Weights of a small transformer language model.
Size: 15 layers, 3 heads of 32.
Training: a variant of SOAP for these matrices, 101M tokens, 4412 steps.
Each number is 200 + 40 x the weight over its row's rms, rounded and kept within 0 to 999. Layers, rows and columns count from 0. The size before them is the row's rms in percent of the matrix's.

# layer 9 attention query, 96x64, rms 0.241, rows 0-25, columns 0-63
101,217,199,207,306,185,223,154,212,196,205,131,240,238,190,174,221,212,221,121,140,102,209,205,244,208,211,176,155,193,153,151,232,177,227,159,207,185,219,278,165,208,255,121,177,180,201,210,218,214,193,170,186,122,246,221,184,161,220,235,190,266,265,237,148
110,248,208,166,245,192,158,182,210,144,147,163,167,188,147,210,204,253,245,215,224,194,168,175,185,238,153,213,124,299,176,94,254,154,249,194,195,200,173,206,174,228,159,260,95,209,196,182,198,181,132,197,240,229,204,185,259,236,212,168,228,156,200,202,238
103,156,219,215,193,162,176,154,215,227,142,209,233,198,158,213,211,199,177,176,192,261,234,205,238,250,183,155,184,242,195,294,133,250,227,191,219,223,214,209,217,248,181,209,167,195,160,96,201,248,174,249,243,253,117,162,224,175,167,236,239,311,252,172,212
109,188,202,177,209,201,221,190,265,117,221,233,234,137,201,292,197,264,205,216,154,278,245,173,181,153,208,265,212,238,131,192,282,217,236,266,146,193,236,177,243,206,147,173,200,201,195,236,219,178,254,258,152,199,155,228,212,223,187,243,144,180,228,251,192
108,265,236,132,195,191,226,178,201,198,233,153,168,214,163,157,229,192,142,230,249,210,181,108,197,236,181,201,212,246,145,238,190,178,186,221,214,225,257,229,207,197,244,210,129,221,188,214,191,166,196,127,300,232,217,219,167,187,200,210,120,275,95,231,228
100,228,180,157,199,190,137,182,216,198,216,189,273,237,298,162,219,185,223,201,142,183,227,215,172,274,189,244,158,188,197,110,178,256,215,202,192,141,298,157,261,177,257,208,264,221,217,140,229,182,219,205,130,216,188,183,212,247,149,227,173,221,174,167,242
116,203,254,197,168,235,165,177,196,241,178,105,216,182,216,185,316,258,190,161,192,226,152,125,268,213,218,197,243,177,219,238,208,207,176,182,172,192,212,220,192,230,192,311,166,200,222,273,163,140,226,219,227,169,241,232,214,206,182,140,223,129,210,211,138
112,222,222,153,197,207,163,185,185,240,213,178,210,213,173,243,140,271,161,115,203,230,186,217,249,226,116,235,212,244,251,234,276,213,170,205,169,139,128,189,268,165,184,224,249,191,169,247,132,242,201,258,184,157,181,228,136,245,157,184,224,194,210,242,260
118,195,238,229,203,199,146,144,219,246,159,167,250,141,222,184,198,141,248,201,271,176,201,204,210,102,126,205,248,197,206,248,183,172,199,188,118,167,185,145,244,184,150,278,219,187,173,225,198,253,146,168,131,239,215,196,236,221,234,203,128,237,213,197,148
106,173,267,216,151,205,267,226,182,201,231,252,185,249,179,246,164,168,191,215,159,179,107,200,189,187,227,218,152,225,193,134,194,186,182,214,144,125,190,192,201,229,230,141,267,239,176,126,122,271,216,179,287,204,235,202,161,211,130,161,202,188,161,222,184
110,213,209,186,235,208,195,149,141,130,247,146,187,159,141,277,173,199,173,208,179,200,209,110,108,237,214,235,162,120,217,276,248,231,214,230,173,177,245,195,161,195,156,265,250,156,144,221,233,214,214,200,205,187,236,146,190,173,173,192,227,195,187,176,125
114,250,211,197,201,191,158,208,169,253,217,178,220,209,210,194,262,192,189,190,207,209,248,172,170,140,214,159,198,194,213,164,211,139,213,232,162,198,218,200,197,211,163,232,128,209,234,212,191,276,181,258,289,170,174,82,225,105,164,247,173,146,267,243,274
121,263,252,212,221,147,235,147,138,148,137,149,242,298,228,149,165,169,169,224,232,218,273,168,192,117,276,188,193,176,174,195,226,180,222,215,252,204,172,241,182,225,155,207,201,222,226,201,101,164,215,239,182,205,239,231,159,184,161,149,170,216,200,221,185
103,124,263,162,200,215,212,166,179,161,246,276,220,262,207,168,195,179,168,219,214,209,213,160,265,180,135,204,213,175,197,131,223,233,259,256,187,185,223,144,242,198,203,337,195,222,226,248,220,156,250,157,226,189,167,230,194,133,182,145,179,230,174,194,224
110,160,164,180,192,263,220,191,228,160,182,192,176,191,251,161,180,96,229,156,167,242,125,171,190,279,135,216,234,173,155,181,218,130,249,227,196,235,203,167,170,103,150,203,165,120,177,200,186,225,200,184,217,178,233,166,285,249,176,186,173,175,236,189,203
110,228,177,205,203,168,200,149,243,179,245,258,129,148,262,216,195,245,178,190,172,197,196,293,160,179,93,191,199,180,173,246,133,172,176,177,202,164,153,218,231,176,157,183,246,248,198,208,145,161,261,222,258,192,245,191,231,198,228,223,220,184,274,111,192
099,196,182,186,244,244,266,227,274,190,200,173,240,220,220,168,222,194,174,184,256,89,217,151,205,260,180,214,200,217,156,238,171,276,224,153,201,219,162,164,157,282,159,160,257,221,241,223,141,226,244,216,154,217,161,171,202,185,201,154,239,188,124,150,241
117,159,183,227,228,230,182,238,197,211,147,175,138,135,204,231,155,231,134,228,199,185,172,241,187,163,173,155,188,181,156,162,191,318,253,231,243,135,155,214,201,230,156,203,180,146,217,153,178,174,184,202,126,215,174,139,153,243,225,252,152,223,252,273,214
090,151,273,196,263,159,190,252,214,217,178,173,213,203,158,132,242,208,129,256,263,220,174,216,252,271,209,249,229,229,199,197,156,225,274,197,233,156,171,222,235,158,129,179,233,232,246,262,236,165,183,222,265,165,138,187,162,235,247,216,209,189,210,176,149
107,189,215,234,153,201,138,185,215,201,193,237,202,289,142,238,200,167,278,259,174,147,125,196,242,193,184,200,270,140,174,165,225,247,238,221,236,243,200,192,202,178,234,202,200,247,288,166,142,171,254,183,139,145,236,205,160,201,203,204,183,125,196,132,203
113,186,233,238,180,208,240,234,216,219,183,138,258,153,144,244,167,181,145,152,168,245,190,172,131,191,226,282,159,264,135,187,201,173,209,161,219,165,224,193,227,185,176,263,202,166,276,179,163,201,207,172,202,276,231,280,255,182,278,189,253,219,200,201,248
109,205,239,236,220,269,162,196,216,157,204,177,162,209,180,234,204,166,154,239,159,190,191,189,184,192,224,204,157,122,203,262,163,171,213,261,184,201,158,233,222,158,156,171,230,186,206,210,133,223,247,120,114,171,177,226,147,179,172,250,248,175,248,256,320
115,216,206,183,174,220,192,205,181,155,192,224,206,186,227,217,189,179,166,239,199,189,218,258,247,226,166,167,176,179,193,184,193,211,143,96,237,236,156,262,130,190,265,221,153,85,236,181,114,239,236,229,148,248,197,208,151,194,224,243,226,278,213,157,139
114,213,200,265,167,239,227,183,70,210,250,192,216,238,202,193,234,296,245,231,253,244,176,141,193,227,220,124,197,274,184,217,199,178,188,176,214,209,216,205,150,153,173,185,218,286,216,202,186,139,161,194,247,213,130,240,241,234,212,253,171,205,203,236,202
109,203,168,200,255,199,266,166,241,250,199,283,181,238,222,206,286,135,218,214,149,227,135,184,226,140,224,163,209,176,140,197,253,181,145,124,205,192,193,152,173,188,169,225,136,186,177,148,184,215,207,195,172,187,178,226,240,311,231,152,207,213,239,151,223
095,173,193,176,190,169,212,163,236,231,127,156,240,218,252,135,135,255,160,232,109,221,197,246,245,175,167,188,146,194,273,220,248,229,255,190,193,209,216,148,129,222,156,184,183,199,163,217,158,228,161,116,217,192,200,194,196,255,219,272,200,234,244,144,241
# layer 9 attention key, 96x64, rms 0.238, rows 0-24, columns 0-63
108,168,236,187,182,242,229,209,176,177,163,182,209,165,215,173,230,193,145,162,269,258,161,275,270,230,198,207,83,230,237,166,186,287,219,181,237,192,197,163,224,189,186,221,182,160,184,175,223,214,188,126,197,225,242,252,104,155,154,163,138,239,167,205,193
109,230,178,174,177,184,235,179,269,166,224,196,228,219,219,199,202,221,237,136,239,184,259,234,157,170,178,215,202,183,282,168,239,165,129,191,169,253,133,186,263,165,197,322,217,219,178,228,246,131,199,229,202,185,292,130,137,227,206,200,210,230,216,223,207
102,293,180,178,230,191,226,192,224,227,194,145,207,192,151,189,200,225,159,164,106,225,213,133,212,148,212,206,169,183,164,261,167,246,235,179,148,203,196,146,281,257,304,200,196,186,156,168,258,151,167,142,189,258,161,210,216,195,182,192,215,191,233,185,127
108,221,235,172,160,139,233,190,216,161,126,270,225,180,258,141,190,194,155,185,179,209,221,195,259,225,229,192,188,240,207,237,102,177,219,297,164,180,162,272,258,197,184,219,136,256,174,205,252,271,229,192,187,123,219,181,221,227,219,177,208,232,220,235,165
098,168,240,199,167,121,208,248,268,151,179,240,167,167,104,233,223,257,215,213,194,142,180,191,145,160,251,191,159,212,233,251,215,197,173,215,221,197,236,206,175,228,225,197,241,178,123,211,158,207,169,138,221,276,233,258,193,83,226,239,168,202,199,192,206
103,205,247,130,146,153,169,116,173,175,238,225,252,198,294,250,213,243,104,247,204,201,215,181,182,196,109,214,219,159,169,147,241,240,176,238,229,174,200,222,219,155,207,156,162,233,193,227,212,185,141,176,200,244,195,213,222,173,168,247,232,273,168,151,218
106,235,269,208,186,220,156,234,265,141,249,184,253,144,184,162,280,200,247,225,205,223,226,172,146,266,178,221,239,170,208,231,141,265,212,157,195,189,213,224,188,194,176,188,238,174,212,231,187,165,205,218,184,190,272,183,191,226,212,156,107,105,180,147,126
121,206,158,154,218,232,187,212,241,183,179,196,134,215,247,199,240,137,110,200,185,207,194,109,187,276,184,201,177,242,183,128,261,167,203,169,262,227,205,249,249,205,237,225,251,146,165,242,175,192,245,244,205,136,241,194,249,195,189,172,197,165,127,194,130
117,190,223,190,236,202,177,237,163,212,196,236,192,152,218,138,254,242,181,209,240,164,136,189,181,121,201,249,172,170,166,251,195,198,240,241,176,236,155,168,199,130,152,214,216,200,180,190,187,232,210,300,222,253,183,113,291,200,201,101,212,239,191,198,138
117,195,205,184,71,125,176,202,167,166,224,190,233,148,214,254,189,233,203,203,189,138,200,256,155,229,221,213,189,213,220,177,199,131,241,242,252,201,140,214,157,259,254,221,200,148,207,195,184,207,257,160,265,197,123,217,182,304,159,191,201,173,184,221,221
106,232,196,229,198,222,113,115,191,136,200,273,180,247,126,203,153,137,172,224,225,159,203,126,276,211,187,222,173,250,143,296,232,212,207,204,171,164,201,214,229,201,218,233,242,256,198,202,226,218,248,213,274,204,188,189,141,183,237,198,152,178,207,210,158
111,222,185,143,249,149,245,179,210,255,194,207,209,161,197,189,192,166,241,136,255,271,212,192,191,152,213,197,144,184,163,202,164,212,216,188,129,221,175,204,162,179,198,188,279,242,192,246,216,214,279,252,226,229,154,203,243,142,172,291,170,113,164,245,135
111,186,222,237,107,194,234,297,188,120,241,120,157,120,177,217,253,169,178,180,176,212,227,229,244,252,256,242,193,189,142,248,217,191,188,211,216,194,211,172,184,198,156,236,190,232,203,194,199,137,176,196,170,201,148,194,248,145,234,251,256,132,232,251,198
097,193,184,266,193,172,249,197,215,180,323,300,229,183,252,200,218,214,141,152,118,154,247,172,179,143,188,228,159,240,182,156,170,192,179,143,219,169,202,277,121,202,205,225,203,227,174,209,171,217,231,241,209,231,196,195,188,139,237,179,264,184,223,174,195
103,214,226,173,265,247,137,225,261,204,203,236,223,170,232,183,236,151,152,180,178,209,227,159,238,181,171,161,244,192,232,234,211,173,213,161,100,188,132,176,229,121,123,280,200,155,172,183,132,284,210,209,245,198,200,209,154,207,219,222,271,214,200,180,232
106,148,187,203,266,252,182,147,157,267,186,174,202,251,202,206,183,227,255,180,169,175,287,152,157,254,142,260,188,122,199,250,180,185,246,215,252,214,192,215,273,173,135,225,184,196,196,148,167,193,243,256,195,181,152,208,245,146,249,186,170,168,147,209,245
102,144,202,238,131,226,208,191,195,177,123,184,230,290,241,230,234,219,127,249,191,177,160,221,181,200,221,242,227,231,146,229,117,165,157,159,122,193,201,205,199,225,264,153,161,145,206,223,135,132,211,220,190,267,195,169,160,167,205,236,189,148,172,229,228
129,143,208,213,298,143,197,190,183,330,238,218,145,182,256,186,171,202,120,203,203,225,226,188,164,213,193,149,264,213,155,208,233,263,179,188,240,237,231,153,247,226,218,246,221,206,272,149,219,205,193,237,184,130,257,178,177,190,260,207,216,208,200,215,181
094,242,205,177,241,101,204,278,169,232,147,155,242,239,218,199,225,172,163,275,189,183,234,214,219,192,217,204,155,224,226,203,227,234,154,117,176,162,255,196,172,218,194,283,133,180,181,170,155,173,203,211,138,222,161,210,219,224,261,183,134,149,216,204,118
110,216,182,216,232,217,189,242,195,184,210,162,269,129,231,225,184,174,196,313,165,156,173,268,166,316,208,166,177,216,167,166,151,228,210,170,245,191,188,265,201,192,227,200,193,278,229,238,191,164,170,243,204,201,195,120,120,178,185,195,240,201,163,164,244
112,218,181,223,141,167,173,183,245,172,227,180,227,251,182,203,160,321,197,178,192,191,170,171,257,146,248,179,257,200,188,232,191,108,224,145,197,199,198,165,223,253,136,213,234,198,219,179,255,229,257,214,196,171,206,267,218,148,234,231,166,254,106,156,197
110,218,191,180,272,158,197,147,226,152,228,173,151,182,234,216,232,150,199,177,142,187,179,210,193,293,225,172,219,274,193,234,150,200,204,241,237,278,168,180,148,223,169,221,116,172,316,271,184,218,205,184,203,249,177,221,192,193,200,220,143,238,181,259,174
122,209,193,229,203,230,261,132,166,218,250,154,164,255,197,186,149,238,163,193,205,257,203,262,164,268,239,182,293,217,171,247,179,232,226,217,272,150,183,152,193,192,196,243,287,122,165,238,155,163,138,202,163,221,146,190,202,224,216,176,225,240,208,158,225
106,276,172,249,176,199,207,224,240,234,216,148,158,196,196,235,207,212,234,215,283,156,244,243,106,238,230,173,186,212,192,235,231,152,216,152,147,227,238,166,207,129,243,146,189,246,175,162,239,263,198,157,207,187,255,232,327,175,220,219,172,203,201,205,210
108,134,249,216,215,277,167,226,182,183,149,181,179,155,127,205,190,266,167,193,213,223,250,133,168,234,187,203,242,242,228,209,154,189,235,106,207,244,185,188,174,130,167,206,184,234,159,182,214,201,241,290,161,196,202,256,175,236,139,235,274,254,204,168,223